config.yaml
d_model: 224
n_head: 4
n_kv_head: 2
qk_norm: false
attn_scale: 0.125
decay_fraction: 1.0
seq_len: 1024
train_tokens: 195700000
Each number is 128 + 32 x the weight over its row's rms, rounded and kept within 0 to 255. Layers, rows and columns count from 0. Numbers have three digits each. The size before them is the row's rms in percent of the matrix's.

# layer 2 attention query, 256x224, rms 0.118, rows 125-249, columns 0-111
094:098071124120111191188131159218161169184082117148098136151072147117206081120105115150099135110114083137194154115092136115146132145148111107103087160119097125125141122150099194151123189124125164123118152158120109101085179143077107100197069134101155079108151083098116155116127136094155138091176142132107122151102095117142116183122092116129
094:043137100129087175144140114120128135126154077186069179126066114118169119111097147116143073149104112136103122099140091171085125155177144112092143134128118104100087117122099135121129103182090081097136124048108170128156099176101169122143155051091106141176102146139144128156108175111099091120158087127113156158098081160127128123147105140090
101:116132157139141123098139200148158120139116002066165153144109149071133152080109137067128082126046175133115146142086093125118103132064109094109149077078150156139089083140115192135134093065166176116161183118138104141153089147089113128156142135140127147095160067139139093116148149114119133121141096128174039124136145137112161114089137153157
108:092132170100105139094107146129092141126123083146129092126158068153119110108176115143161129131121075106092150119129134155136075123141149104112101114095117146159082115055080163188095112101144096137142112100154102113159162087128167126147109149164116124121118096134160169187152173165100099151116200101118132091072194148191100136085144146069
103:137142111105124096096127123152110202117176195169057128113162154122123125135109066099165118132095165143121126156128122067119116155131188167142158144100139110094126122176104081149113122126133109125130152119116129056181110142122143187112096099176134123100135149141149121169146122089140136178150124061127148133166112197159139127143134068145
109:142137139140131101128165099040130167155100113143160098122101078077124165156148057093111133131149111116136125119190142181116184127148123119166160132154125170085120101119164143078131075103122074120133109186119148145137136152205124125114092126168091136146131184163127112166150147171114103140084127133144201155096150111122119073096167120164
113:033169136108074136157151115133136125147128104128191058097167132126096181194188113110153066087127158118156110092099136135091117147134143128090103128158131106170118154132129176204111183076058113127221067160060138124123130124194165151083103117212136051136103161180087168153108108147081118138165199105118141131127150161135184125110134149096
108:130137131156166161148174123155091138112091173123141119131137187163109176093166160121139194204130103152133087153080133155131099166154185114193150135164131125114145134132139121116123099112162126141146129095131145093068153079135117103159085105086065103193125073139129097084078181122081105136119125152140080191048118133165073073088126057115
107:140104104121182125121110093070151059117224140158120101102142162111151112152129092116146113111092127127109077178126168148168114161199194153152139134131082169122119104135132143112126148169108145127039088065099118122133111113174168178092077124103096085077141139127112152101142124063082108148203086126115111124163177117136118156173145159095
111:152112085117199134054178146113091139149150165172103114120113173160142081133165099139179128121159101109082071144122129135162118176159146164159147192168157117109163121158160081098157110088121145104096112097076119183124085125120117130134142123101139064136118179131115173188158114145173070083121104065155146127132128114119124152123118141123
107:152169160127093045163090091203139091061181096107093163133112049152097132164147161158141171132148157128149134128096146082156108147071158161118106144112095156159097106152140118098139121135122189085167172126147141057119114132172129129079110113165066144091097120173150162155159133113095120188086153094157157095159074086179137124121111123072
107:124097112109173120079140126092117178168129164225133120141151150097144127129143094152121119158149135088107092169152138118178139148121084107108101133147161120091143138126173145147053115166080173123099091093158189137156075162102072165127094122122116114148215107174126144101021143176136108083069097146115123140083137066169128155116090084174
102:151162083080114133113088116139132186159120083157167113079104103116149171157104100117167081054144195187074117141128126148145154185134135104096132158130085157106104133113124130132159139095144129097154164099125137111083138091154131090151128122134128123120121097151097146115160163138137121128086153110200151154167124120134152178156176146143
100:130177125144111080084118138162074054148104116154120120107137151135106202179125146057127140161128133123145086132135160114143110148150184139147172050108113152171120085135168164118166120155101152131117167087100088144148123153144158115163132111179130128183126150142124162159142083154129159162085108071104116197098106175157166126118114128122
118:046131102115140111111105100158081146148113121134151128142139157154160105156166145155140104138145075147134038125124172141058136146144099148138106176100148133068165193209155167165133146122091097119114130157071105128101114145160134098157129130136169135152173155166115117129114103072125059099120160137113087152099106072178114148115180114177
112:139148183144131150122133130134079131148126152116149120164056099112175142156158126114121165096106096123132148101079155108140209165118089111166214097142139104165146143134107088180159151119075124084118094142132132148199130147088128127161140106083114162096131068090093130150165171127140117188137164187190143146166116141123163139078191113094
098:131142105168160122102159165109137151097118130116217145096064160173136146147106137129171153127083157118102045197107152126109165067143085140116087078106142177104128124132122092141082142111134113116093103135135158055137159078134097140130213175122068168110131107104136130185101116133117109167158150143110098178098124170132179178112169141086
120:104137135091142162048133163109140109125129132231145116135071137137153131158165118105161107132119072127159122133147170175116135160138129095117131123093109147065153158171130099132142109119091112130179089114131182106094195169112111158112137125155118130071078155178137101210131095106084115091108157069087165189116146131109130176128160122196
117:146087082078109131128112099132156153151186164206107159128142089127160128091129141166122123177133062103089121115158136147116124176147155092080117111124109119111137204129190108132099132153128099092113079143110194140122159120152088078146157070138135102165083153109126131149094165181117099050091103056078134158199091077143179135082159190163
109:142153150125130115098159101143078140153216102110086101091052099194093120148136083149123119148107112154089152157170145092142112152108074120125166154088204113117185162097117104140091137166187129131094046146107159132113131141115154123154157036121175115168120100084122141106151157081149154108165162115075103066144119116059094154104094112112
107:109158184140144072142111100138108082082088137068111148103149119129114062116168155210090107117134131157083159167127111116122143079143172149115114138081162120188146109142160073170167131115172146126082127146114090132168141109094171175075063175155087096110113158090161074106155129141145141148086074195174070138185145106095106212167125115149
109:153153141195106103133118093106150115132124111106122157109099153185115127200155145140149098132147120168137108119092127135089137164162097128154080101096099100158106156142164183146164119166163152140136141140125159171131143121109150166138134084141133104132147121101122084129164094086124139066134115095098103111149117215169114121144091152153
113:160146166130100123132133167088229126097100088057103107116162153121123100171120176141141128119114116120197093074104108124154161112093123168171114149148132136154084080121133163152111116152148053070087107108122101142138104129084134162125165136068121116161074075104123109051165131106139084122143156146163095113127104078142111097167109086119
116:153114129158132095106091079132124113091112144104022132136115144150099147170120146142136099163158146122152095152118090098164090151120148149157169127119138078112109115157155123140127111137117140167088113124121123133159127137074153138124112128145142071089124140156190051093159118106183120114110127169082103113125042056106212148145094111093
112:105106117088104131197124169090125162113188131112141138079096117097120172176125140103094142109112203120154134151177132136072200066125120120143163141133188130138116117113153119129115073149071107105135132081074116120161155064133176181109080166194052138118100162115121141122088146127135163127116178102097159119123144181141118105122131171139
107:141075091087166170157107086140135114109068144197085153100096125150183151121136119179165143151172128105081146167105116133153106188084117118099127163117161150153157152120167154193140092170144134169158135143123156190157121170104143145150133076109159086122082119090094092094148143117123116110119093133124083126166171090058124138139130114159
116:158090096131106126117095086168062107144119120122167170154139115126134164086095145106132068142137108176115091154116118088144132120087180166111105110114091134120156071123187169127143121114132170172103130127135147171071050201079087177080094166151210099157113085157115145026110097107144150080116122139117082156123083188063112135151075095144
109:110085161131147122141089148161109183148124189171134113108181078146140117120139132169074136053123081134115127108144171153158124090120080073203128155153136171098162126110087154124111157173106130117146036092142119199132168134091089126142133102112126119135148127132092078134177169102119104055142100059143096167070119171108171118155119105119
108:114167161124110167134127099049118076155113095082153127126057117098118171077134124170086130091112131183094196072080120136107092100124161084141168065082141135121116133121171113085181077069116101102090177114111104091122137134167190132128130111118149166109110118131167131096086110073162147173148112191176136092090157096100127111077142134114
101:123126146172126048140081092103167122163119155148117129086123136125133130089119121124155159111117117155132173141072148128139165121220166117083187159101136050092142112158151060139090070118086090120089076129106174133124147123182095149150121078110123083142180148090159040116167138130160131105133165111080146118131102183120102139115171161141
113:062087063130176135119156132130082105227184124151133149086198081121160126139153114087090114159142101057156087131106133145138117190144102139117127136133138172124132132137107108139124130153101095138170048121101170093102170125081137152128090139098078087152148123090173163175171118106127116104107098094100171205129143135133146167130139106139
102:119187089168077173162153084125123065154140141097155116086061207113153140085118127118122148060138111131105105148171064155130140094123121131095146053126166157125118119133122121148125120141091053121116137181137150128155109129139168114124087083148083194075152101156086128170103136131099112149108172170158179186148092095116123121137113183156
104:052142172175111122121158175105132132149115136138163176122163081123108104088108189113137121190100157180100116124094135164093127091099113095182126143078176158155114140099121123161107101104072135188170143115101101095146154133197138095147143075089178156110102113201100049103174079144125102146131162087136137104143161112088061166144091152085
104:083116104112068073141056163134123153148122140106077179152172103173084145107150082131158144073076126140090152131134112103040154130141181133158123102118108127145093126166066147136115168143161087157091110153096171104143164135154138128148140157134153146179068126077165125119151118148166088147140074162139123112175093148140173111141089137175
109:125133160146152123157097129154121139154147186107160096131110129166157173119190123123108137134131110139158083138123185151141143110137102119148154089158191144106142118162110102102123155104077130141185129125144156096108127092106129046115119127144062144195133071122151089124138059108132148203148113104157104138094155157163110125090134112162
113:104201138145087129148170115114162106131088131075211123103163123126080192089154167136129127178103166135120119131101160160158152133101168161124134057101137138127114133103148160111089084070118179057137134131166089099180125125148184082137170095180146129093106067189060089098152136154138152137096157141154118105140131103152093144116100206107
108:177097114070125123129100154134117192177147160111065136122123186088151143152133131135095154161132086108101057128120120087155151202107109161060108188132105097143139160112092161067096055093127093168191150078112123136159100109122138133121156130144137085173143122145110093131132073113088117117078128146101116150095159172110137147120135123140
100:178107160119071135150134205162146144174163122130112112123125099127073168132203120180096158156083147134126127138113084109179123101109072117171176142107164129116156165158113141185102195130066130119098126121131098066141105154129116126173112132110149138119145101128112130136114117155086162144119114161170061106112142146159160094151151179183
105:184159088169083055220126113136137110114081179160140117127148116092123106097073110099156143087157095038152129124134191160108147091170161110111156168076131174105120120127151046098113146105113174095173114152152142104153098127129147098128111114131084176119106132163178110124131111170128122147086185129104166154105168100178139165150167155161
103:135143114174118163153131124112101080105131108148145142111151155108145146100162101114113091097115128130185110152144138124091120124103082111188139149103070163128020106118084104075112172087165155162100154146172136173150213140142155093163180139106106149189099149165116097133100142147168117105082199084122124153108130157110134123080118191176
106:167068170172159154063119141099139131126071129103152153095052159190075166096131159119148127130114125120144169110098112095114149128177118144101162099122153112180167132083171111118144149139164177150169135129124140118098073167111130124112182150132155125088087100093191115069083089148171142177136199175128127106089070101072143160115093089175
103:106172172155136091125113117164141082116212151141149122132098133193122136140091126159186156098096142132115079093114119172087147091166078104131088108096128140186129098133116115114145095185177139139103132113132135099135167116112045157095128104148092163165138084142146139144090098120180139140085132199107074171156189122114086192159034124116
115:098085137157158141071186161153118156201124166150069119103122153142126094077170169105153132113149064105066107110134145146159124133135121125069110164119129108139107189156172084107158147129163135137130117126131180185080123152117063172185111095160162158166180124138140122120088158103110138092102093110104146116136115072108170143167196101168
102:117145153124127152103105053093162162098121155129155137129165111164138132146158146135181108161142131130107042201112129084162109172069126074088159121066125133082172110134061158115164151172078116129116140164047188083143154056139134161121060138121144179125158096174171116191165150149100164110109122106212141068069171172123160116156087104149
102:136103139154140184144177123085110107088102129120134089156125100220104173146090192170097127134131190163160149129100107116131124160154092137152108162127171106116151102126125166108127077078152136110131172144110107110121103172053130134083117132160155138154164163190107168122109128092107132145124062127114122152135128073063195162137124128140
113:127081134134150116110122104156149160158114067092109158202107104174104196132147151143154111133127151138071159105090127097123203118124104229079154150154085092157140123201151100088088075152177104162059088169128100110116132145156144125130102110144155125163150147106166117086123142109145120127168125158070069069110101147118147136130157156142
102:147213122191145109153125056114064116152151118103143123145128141110079118095133132102115178119112140133120167098138131119096162130073161115209120067140081104112082156053173113099132118172072119138191143163040084115096139128153159174180155178140122165078125122145152157151159153135092109145121114156130147187121151114149130125120115145145
100:085151129132154163173145141177050157107123076168154105134125158095102170193104148164161094167163074199108170107152091158085109158145088096087137131149100148093138158150116191114149074126122106114150086084065128198197104104086068180093182147164092160112134116115060113127152190123121108168117097126103116115148131154095115172096085135164
103:125095153119151143152186145190148124147144099172103167082154099173107103181137089159192114133089137134090159085079143124160101145129091131111131187123114127114070076116129173202089190088109156122095156111060125147160166114061154118105188118097063113153104132123167075119096128071102166150162121169098107126192127160153103116155106095143
102:096088135145169123093059125178129139100139095182145071130085124143088150120110094147132119057150159122085126141098141095107140137124122127103148072158130137151130164143087110139221072073102134178126122118172136153142139174148118125183174140146127118117095154094180146134128112087064116107102213162165055119195114099060160104177144067106
094:103189197084095095140089084137139136141150108040111104104153118156187158125099148061138142087161073163087187122122125098153165102105179159182138139184165099097070180131113117148187121128154142094101147130092144122134139097147102178116131224101128141103147119148105155124099113153087113123117080185165169140049143093182136122149187135132
109:122085134123122125053197111160114117105138161142093123133116146120105141089148124182178103070162176181106083154127106135123101174102086112140080164095137073113158135102160131122125123168115136079118151093188167165139191178062135147140163163152102132089108137094093115083160124089112165103067065140090084150164125164101162165205121127106
104:133135138091079147098162077076154107072084115156138088110139122120145096141159124081156127132093130109140112158116092197122133145111088116114130091137159049087115118127161202130092182137172138099104107077079138143110160164102106151092093168188173075165043116152087093118142145071172145068078152094182162140157163138104097064078186120119
107:116137116156171167099123131128144209145130119107202113080151113111083175120162146117098151130130148144138161115118168139098160105129186185128084078139155109147085043177091101131117134111082169166134193106096123155134154141129126156115138134088088127142152162091122148119190128133117154146098111169076124146134120101137087105134057147143
104:062146129088114101166113125127174204115114121144126153113181110124138114109167133110107170140155114126164133134134074119127126120077155073080152139165099134121082105142173113122170185144145173150128097125129138156086099136137105073128148230111129117104108102135137150077155075101119131117117096114121179099099153161171137167105111186107
116:132172145158084146172072099105171136119174132119157085134063103098129134173132170086091164113138150090108215101129170180115134082134137170173140128164119158112071090113126115163163145131124155107140164114105101096134150088181071135073089183163107169088111122131167095097072129134106125168150184163152105136114138061125090104115127116084
107:149129140117126120052139128127056179097124133084192126127107134120087126153138145131084104187069092096092142203144160143195108130082124156139105159189128193167136066085188134160086050149116141091146113156114094186132083130193210136106081104160140131134121137118164133095098169055125160155112138161158138095148137119140151049176112133147
112:132102130069151127138133133133110140096176124132060229089126134185181059144096109200169129158144057147116120105123121136198179150141095098116121095143155088195152118161090182093084093128127123126117065103120125170151160150116139199124128106116170077157174108124109132094099106146080109060179145074120123150106057140168134154132184123113
104:134154094138062137102110132113142157118118153148128140184147177112155143152183077141117164113101125165149147110149128124110119087158092108128129109087115160109142161105126168181163091122141128151096182087148084175071147100097129134134183095144112109105131085166140112150082157112067095128105132119100152110161103125169096152193159141118
106:103095112143089124158100174073170115072170095096133130161146128175100147130108173167093116108145167126096195162082157161111088045111110171118131149144199109176098141088105127174125106107180177158104158145148176093128169148180118162142120173163081185080142100067163093159099118112121087120137170111159116135140187156082134130144104140157
117:148124109125149055112143127169150151135159195163079205115098158165127155139095069137102104108202132116073126138192120139124100136129178069100173168136109109153112147108161104133092135183129118118129120139196195151142098186076085130171171108125178105154119183142113101088121104075108156076115126096130081123138098166104114143105121129078
099:103141134144107088107124179160140146082117142073142134144088107148097106134105191152128081074187148131133142147144194144108117165103104179080096099130157131117097168132145094089130156131104158153174146151102109166096140135101170147109129114184103110181128139110127079091169056122149184126085126133116118121117126172081126142094120110163
109:161100165098143086084118135136084117138137094112137161087148140153111125153169111166127133167194141207172100115093203140101096116134140112125136103104151171174108062081147062110110127130164103137116092143136130111060148122138112171135132101191136183184086140139166112144062139130158134086156167077128153216177131154142106120107183151132
107:202139074123114145074122116157120102160141101163172167158129094124121095156128127156116112145186119050122086164102156143093166126138172106105105157099056096162172161124122166139114069179177093074111098080172160176140085111091135136179128140153102086175130158118100205125151129136137120102124120050167116101151101135108117144145128072141
116:115118085161087111094189119102127159106121142136131162144112123107148119099138159110142081191144060109066084148149129144171130154157067110095169147116128078096163153135125113106166130179072144128114095111100168144094132137107066133144074105119160120093161144124110179142090155136138132058144085105116159133134095085159167140091116080141
110:126150092142113105069137107173146143168063134159127129067169161092151140112135064116179111141119156105129132119112122212105070125164104154105138139117107156101171206128104147114137187178179142157080109149165122158090118130142056130153178183115162194176129095165111178145193099112126106143081184104101137086111124125055123167179147181134
102:101139089115171186191204092075129166142104108116105177142126124146128089114077111106128133101152091101125121057157174134124153186087183153108149133136176104071185133146137075164084082191176125091124105142118146114139106158100161092146146124088114102147074110164096114147107114145165149074090047130123086148149142162133144126149096135138
077:121132168136127101144153142107193133101155200130107095157146165122117151139137140103066138137150107107158081123163083156136147086113111178128157156129123177146108144103085126094121113128140199140126189144110182091125121095225097156189159133102064178149197198110158092111120105137087095169147105131178119105162162089133107115131144150151
083:122146111098156072146081111087114110164114094093141161086075098136117137116150163173071115141130109105134106133120147116125157186177094115088133122170067135170152138085157111126173157186117102111089100155148123183117123153122107128134206125077111107164121097147150094192148085119170107162147100156135084123103127122142131111099097127128
084:094180128119121140091125172129159158073112054114152141100135098135143121116150141091159173170146108027129092124125149177139145131120109120096127156130139138147153133080105106110157125133065088164208159106072152101143147133154177084159101179111068139052068111154067194139085181127142132130128144107171140156168131109104147141183124154128
075:157118105117108155151134156165159119132090186146112141145176096142114148156113134090115154056097130120176152184107139128201097086180158078157119128083145147085132137165169055119060111186182119172117164124160108112146176121094124083127180158151160143124123149166137116180099095098101128190131146210110123118153148127106091124121116156087
075:116108154137117158077058135145122082127157124106083065056118108090131123171096150178152147090148202099136155132144103176126073075107075072113079132125175124130073174103164098076132117143088117137095132141125107080133149088130120154042167152198160151118213141124107151079114118132127152146136166137092106139158140072104114108096133173134
078:035139104133125133135102137192171181079082107108141145119101132098125113168102159145137097174150067117127128142122096068147178137143114113129107104122086123160123116098117111192145067163115130131160151146163115150141148109122084184156122173177179110054162185118129154127177146187163157140099101124158090097147117149098141122074161079151
082:150079080140108100057116159202120129163118154123104188087117107121115070082128136135135135115165142133148120171126160159118157147115144166111145142122128119101212180173176151191152109203188090145133023142116134136166097088088076135159070125152142128179142098086093111157135124136139179084152133174110136118127119104116112123119157134129
075:175170125126148179120091122077178124114109105120124111125129091158076173092142139091147099120067134101152121183101083103093145115102141143089080113132153132100115104073122105151113169053158098115128139117108167107125121183139148105124089215183119173092132117090079135073115133092138125137121161157127099153110121172131112148122156170165
079:120113116136192106121095100113171110146113115155118165064131149167114184127156159121179121122153139149095136076140134146098134137163137149102101109093112099099149133158174119066146159150130129051171039174148169054086107173132119074098137140139127125070126158140156108140140096167129079176195117029113189182145142169095077147143145094139
084:103098102154126093117118183087133163110101139127124169153190188172065134044138127105114167138059094101152177151082218141130119075124146130149127102136157148129153103098153110143127153161114128095158094090111121111109218128101091094166130088161131113145152176140140102106068111122115060133110183141145108210152117141145100123123074112149
076:171127114099140122095181153130127118164155194127135089156096125071111144089095132097117110149067127132064101176123073147167149133103162107141160171202116135147122111098151109143111076186145111162160146146152143113088115137092121117128121100103133163062136091166105084159075193156144157145141140173161115104107150144135166147116167107158
073:170089134166072165133139135080115145076119154157104138098120141113097115095127062150129168150154143107097121170154050113178038153101115114098121141125079131101130142107086120101101129094148113122097078078160144122170101172156084078125125087151139045154137167123163154093151107136182154064114107108114117191169174100118148161131086137156
073:151122087080153128131081117115096147164105084100139157143172115091046208097140121161139144059144138080066183113142148149140113101101181138068128114146114171152146131102148124160121171108129122126112137133157124115145091044149140120089133130091100139181139140132180116133123159117171141169108134096098117087202086127113135122147071168132
078:143178174086118095171114166104109092184109131127145151116120108050167112102101193137144180105051089106159163155110158121196163114125156092129144116125102114119164169130145089114093114091119145110154181143124114149139111163139124190124069120145129125127129174102105100110151166106074149081112069141138114171140128084120177097119108183066
087:124070165045120173141192110100182141143078141085119086058117157143161081149120068113178173107069113128127108157188143179083124095106134131138105086108115123066105147122128157108136146186119117117163128171138148113118130104169099174126107099126122104138144180139073142123133175140139139051150118094127125160125155098155135161130126132120
086:087110100144113091157119127161108145158154134148157131133151107110131120128200080117123134109135076105160131137089162075122124141125118095142124156115031140174132090133195117087217168139190149148058139149144187171103102084151097082173121173090138148113189160146138157208171129114144116145187110085128141066091134093128127106118175131113
086:161096140163194133139090151115050124128114136120140120149101139136160100149118153132170063168192134139116081128101119160137095111118120125109053209160088111128162073126167142148131099125135119166088158115116125195046107172128101123168065116139131128122077169122122069099126150148157111146140152131148147134151081099139131181193087141104
075:152082142106135140107112090170127092157143146093090102145121157135094153116070122125106083101097166160139116165112097091128124159098120149145104110190116104128118104156161118106144139098141097152119127138087154189118077146125094089119084152146107116117143136090200144106117082118132191096119110119096137082111044153104161163123116151153
080:129094146119156155117134120153098094052131168100133173168139127176098073137096112107107096102148159109120123104143096106102137048118102167127059167154139145114159126184155038163131108099156102130140141114134157172094104182143077138110122101150113106135121149102184122089102055095115163095125114136095116125096112130135119100147127126099
081:122153159156196147174082074169114094119194134104078132118138089149141153121093141160149099120154172112058147143158072127156095208128133194114125115110154113160147065145177100084129130115124125121102138149136106146150117190128107179110066136140123111129148126094126092080103142189183165205125110117137138076109121167084155135136101086071
082:152156114108174171133120128133132124122146170124072182096071139139172091130151111142156106093123111115143149123128137187113116147121147113121103135111081074144155149197172121116145093149069149139110170102106124150127148128125139139131064091151143165109144058089139176027165159155124167104156124156073105113123134069139062173099166101211
077:122123139159126151092129193139171126080140071114156121102128105128096140148129163104173168089095095134107147182087164128125135154148130100122106085123119159166128111142081134163137157143143154076178196125137103124104165121080138080121103097176112088109140165156180142131177123045105130142128152107195103090116167105169124113129138151136
082:142102141203144127104122154156119125147192104095115171107161096157126007134084120079169076117106125117094143097164166162127146140138113158118070169111087112137123111098146123092129148150087118104092064180165158186132094171065133141144125098130162137091159136110124175094101117082151150122190201154099159116142098121132172116124113147124
077:095095172162147111195164156215149108162095127112116143079077156170159139168085164129104125118088138146173144123087123101177167170137089083188155181152160105096114140090143095161161137071172139101067119119131105161173173170068066149135120118124097156135113120118176090184169143076160128127150080122112144098083099135109130116103170159134
075:089069071121165062106159124089142110169150163150080068143159125144123172131123087176190138134142057177118073156150118143103124163132094173098119164095124131151099101172162170122150159110104096125187106159090155068132108169132131159136133139108130108086089131188081154159124108119072112125106115095074150126149140102122127111156130078144
091:154136134069134143124090172133169123108158116130104173157129006117124106090174143090126186124124166105076129146071120146174130133113140137162128070095135170145109085088089105139113160166135157173119191133161136128154099131152173070153109116123049134108123105075130098147132108163135185158150170120148111115106101131125154064137147148101
083:128096099136141115158090076218134031104153128122087143206137142159118163187129142130143093068113100159176085107115093101097106127123134139129133149145141101125143156147102128114152201094165105166025114149128098181192127033146127111083187151140191134174126132126107131132146128075087163162149118110150126073192101147128119155149165134162
086:142090121124132120181120069114132093047133135158106180162145156125113102153053075185191114107207086112102132126135156152138114107162097142123132171089110160062133107156149133098078152162115138072110137145123127144125116063157110128149122084119131155124143155139180144166106123153137085093097159118110122173165113200125111163058125077161
081:129077147146097098139160155170146150194190149119122106122174073114098221183132136108163155105121163147130152117099200154109114087148116187112077088126148096182124095116129094107086123109102091113169155136173112073171148063099141118061122199146121083164110139158105128158096065084134162165101115140092130153115146147103129110155224088141
076:123149100195098147163147109154161149152138105073164056054159143143145234099132155153120074136089139107137155181108114128112090111184167109087122138115175172133146189127124133109072137102124095135138135141151156106129140135065099136104073169128116163079139108137196129150100169195130135107137087188165121101096136093144146128182121115129
079:110135083098150170173096143158128164153130096155180124076097134123141155171122156127146084178136101156157092071150119171119152118135133163096160146093136105159140159132176142064135053043165122141112141111148093114142101120133124148035152120125133121099170147166078122122131190115149110081170093146127146102112119122107100123101064131141
085:102135127130105131149138145135154139102091184166146112054165057111134156114135177176084177166080084107154162117133126131125115104164124142148140144099141158116090099142110136122130100132134158164160120124147134091110178149157123108127146093114151138103136138151117156105094093124114074115089186119153092136124134064139101115099165151135
084:101072137130078141131133149118146149160174118113175130103089138148129133176125124109095155170120107068131162165119073096130153057177106107190173101133126149143123081129075134146189177107166121072143146110104062161104179120108109134093150151127133154084194106167096176178158109095146155148117157149197152152139120191137102098105060125067
081:089163192115129090180136136157159112102165101138131145180136153118172102107141159105154101037098146135155141111082131162088078156160094153181085173153107126154170090159168107149195141136162080119110118124142082166111078197154101115113142060170109127114118165114104180105099140076094108099143157111096185147114071110164047104139143110078
080:193175154125111095135112118128070137093067160112150130178069130095118055120109152125138103117140112150094111084133150088102109139141178080141110137174112141126070139123135159120133131143196125144141163096121162111097121100159161139176040170159078181148119164103168136078109105116151157115126135134055161130159081071078106131063117124160
076:126115128099142146187111152159158192155130115155213092115124173039152100156112113179088162140105072089161096132144143129131137111151075098149153179122055117091152149049128139129143154114148149072117113146191104126115110150141151161099061156104088207120194060142132225159090149125137116113110133108172135111162149105141132135068131133122
077:101119149098129177099137122137170163156139142118114088135146107091156169131100183158098157119127093084134074165177150126140129165184028184129067147113181137173163105082154140080102087151106149079151151131089105129073133134084189082066109133069117103085200112075118193114093116203140171122112110145140082112129162130149083124146133090115
083:149135093131127175087124069132156198064160131093167185141087104154177115129135137156162119171158167138129130152166122122101131163166105149069103125164161117149125168110110136130118116069144097095143154125051142123137143205131165173118171099162142105123125169095169095047095121095132127104191122135121124145153121164130112169174103091113
079:119153145165147112113141151190080111202184152162114151108084084099164160113119085141165134141202109096147087119144166129172141180170111116100160142136129151106099124138146092117160134157129111157077161098136135158153127131122184141129089166071155125130122168121130162119153151102132128078154094075157159087125095070106165134113121173137
086:146101132124099183136103126170147092069143133137106138217095143168138113125069067137140122186117085069090118139168170148150181191141106116119147129148154078106200085086126140163136122145107111126161126139133137166122204151126158108144184129100104118089131132135100156114161109136106138122161127148087125161124146152120132155142143106168
075:123095114139226076165088140103155161147086096156154105104153172080136132085158123099096185133140125133165165099118147142084125120131088170124097136132119118074148093122150091144170102198147168113145049069148125173142168157090180164092135138135140111165083168124072154138056120083113169153171157183156119123149141136131076140083126147078
075:168131105098165120058142134137091155160106145151106114118135156121105103129118145155146099169178153121103132119131124131124095174163127171149163113130107102133056133101085145132067159162109080190107144096127099131040106102184178089078143136133148126150091140101073074140152137145148107178110133067086145120163091085107126111129132175090
081:194145088171172105148132179106111078056115158072093131035129147157150123174149127084156073135113155173150105118106161076178132167169159140152145159133183085133132108089124039137135160111156139125110137140135144148179108089085148196124122165084097155135072105093128155157123108113152093120181110170123172153121113116121175168189116155158
081:127154109109119088072128120153181134139152225079192123112126092088163089128132133097075087103154157159093179155099150060145095126134152148121165150082127169098121102141142134127136108102117211140177153125062089145080100150116112143169126071122150099052113094108119138102137094134156130119106093145160156114139170147134157097093111122145
081:207099129111155098086139136080144104109076151155108120191137133139156049057153147117149098138100128120164125079165168152112127090123193174093092141134105139150163119101147109125167144113115132124156155098175131142112140147135119100169128176123195061151163185070128176103121112071114111093135176147136088125128099131158066109101156083101
082:126115088138156101135069128097113156177103102046106111165113174094091125118108116097130052063199187150110122142088122142110118136102055111089096120160129101130158167169097141149143139064171129107146153105157115114112106136157086128139115105143171135133116087097141110115131171060134113111122141112201159117117142137074142161138131146146
077:159163131151185174203133080117137121161121120127153140063084143113150159181085156152124108104135152146083123161147127168077094140163101176127141171070094075133146094125088074170127118144147086091127146161099120135184111091091177124085126120085145115094152096133070172124099132157135120125132094137118126160162075120109107148131139167195
078:167137131136118088139187150147155156070132147108129147183053135021064070164107149105145095097077144083184138173144119143129117103113099107090113126114175139132169172146165133114130107132123127157088145215100185127071112116113123112162065111110159133140165146141149076129177128095127193183108078125150080124131113150101117096119114172142
088:112124113142167199194096113149156102106121115140141115117106157120073099149148179101099105166152070133120121093106099094147064167094175093168115154093195167156145164159188132116066138097098078141118106149062159105121085139173104152107131108130159141190116098163168059162119102101160117063193119153069129112107113099086134142157090052163
075:140148107107200073082169096135111124120161107100150153203187166131223152143119111111141074107151139089147150128147135092131132129197115152156108202143090177124147126136131142128143119160105151121159113097127131138131117131131104109143134077124104183093161139123180166133107120181109078075137110099050134078100094111109148074166152120128
082:158112117138059141150129159076117108043101093120090147146129154124152168079074126174149173131082134117136107146079149130110136117118082144091144118088123142137078166092117140074121168068128128105143153132087097095105083153075113115102206153188054121088116158151114147076143118109174096151136195167117116143160153139135095112158169095135
085:119091128144084191134101174144113100203124147133107130132188114181116145116120139153117122105108122092120131082141170102103137083133108104116161135093137153177136091146135116149174166127152126155187179079169113133102159066173075112122112159120145135104180108180094121196113112171129105133124116114145116148135168086167150153171182106091
090:113133160142139085156130108103134085182065126117178078111150095107172110079121124124132183122033153122116089113116155134135114089173149087128160093114138180157043129107085085113121143100169171130171198092134150113143123116077211147179120097118159150152139130113118096114174144155121118185141122181157159086157146117131110123142096137158
078:103197191089109096136175164158094106164149112154128129159148118119102168133140105181118123108078152136170056157102067122124128128137169063153132142090151121085144115132120193096182138071168182129171158123095134080133187096063102128147139197066106176117159066165121151119144148183069107100098185156085096173145143179123139146094168180080
086:086110137132144176121144119131097206090093144157115123115108085136141069136121143126128129164166190127099145119135186114083059151124161173121146190140106148089143156160206132151139177104130106155115117100092116107044053144107094110096130095141216087166177101135162073121167128150160087089121083167071148166176087153123131163185071121152
086:111111100108142094106076052172091112091126112131165161123162057113105114124147075136139095157139081162081119118139124137145114171150151098149076111098141168158115137059169043154197140078128105128126092167156185156149126106164123022126074154133066136115127178085161138148206111178145118154182118152109118053143127132103149127056144128139
083:150134170098060193137158154116113140184137103117166076133136104142140121108131106122147226104112175161170172107132158116074208085107124114146153042167109134153135119074098145120120154149133103128153165062068139137086105162066158067146210099167140116138133148178132160120065095157049143161119135151115098169118113128146077136104135102081
088:143126096075213140154142073107134121126107089153106127096124119141140084134128139170125094154170130126154093112113191141154103172118154134136106150138114127079194167124144109144116111143091119101099078137068098110138099129182160121105155085111126107098113107115131204107144181161135063135127111139096188089116083164146131080142107105157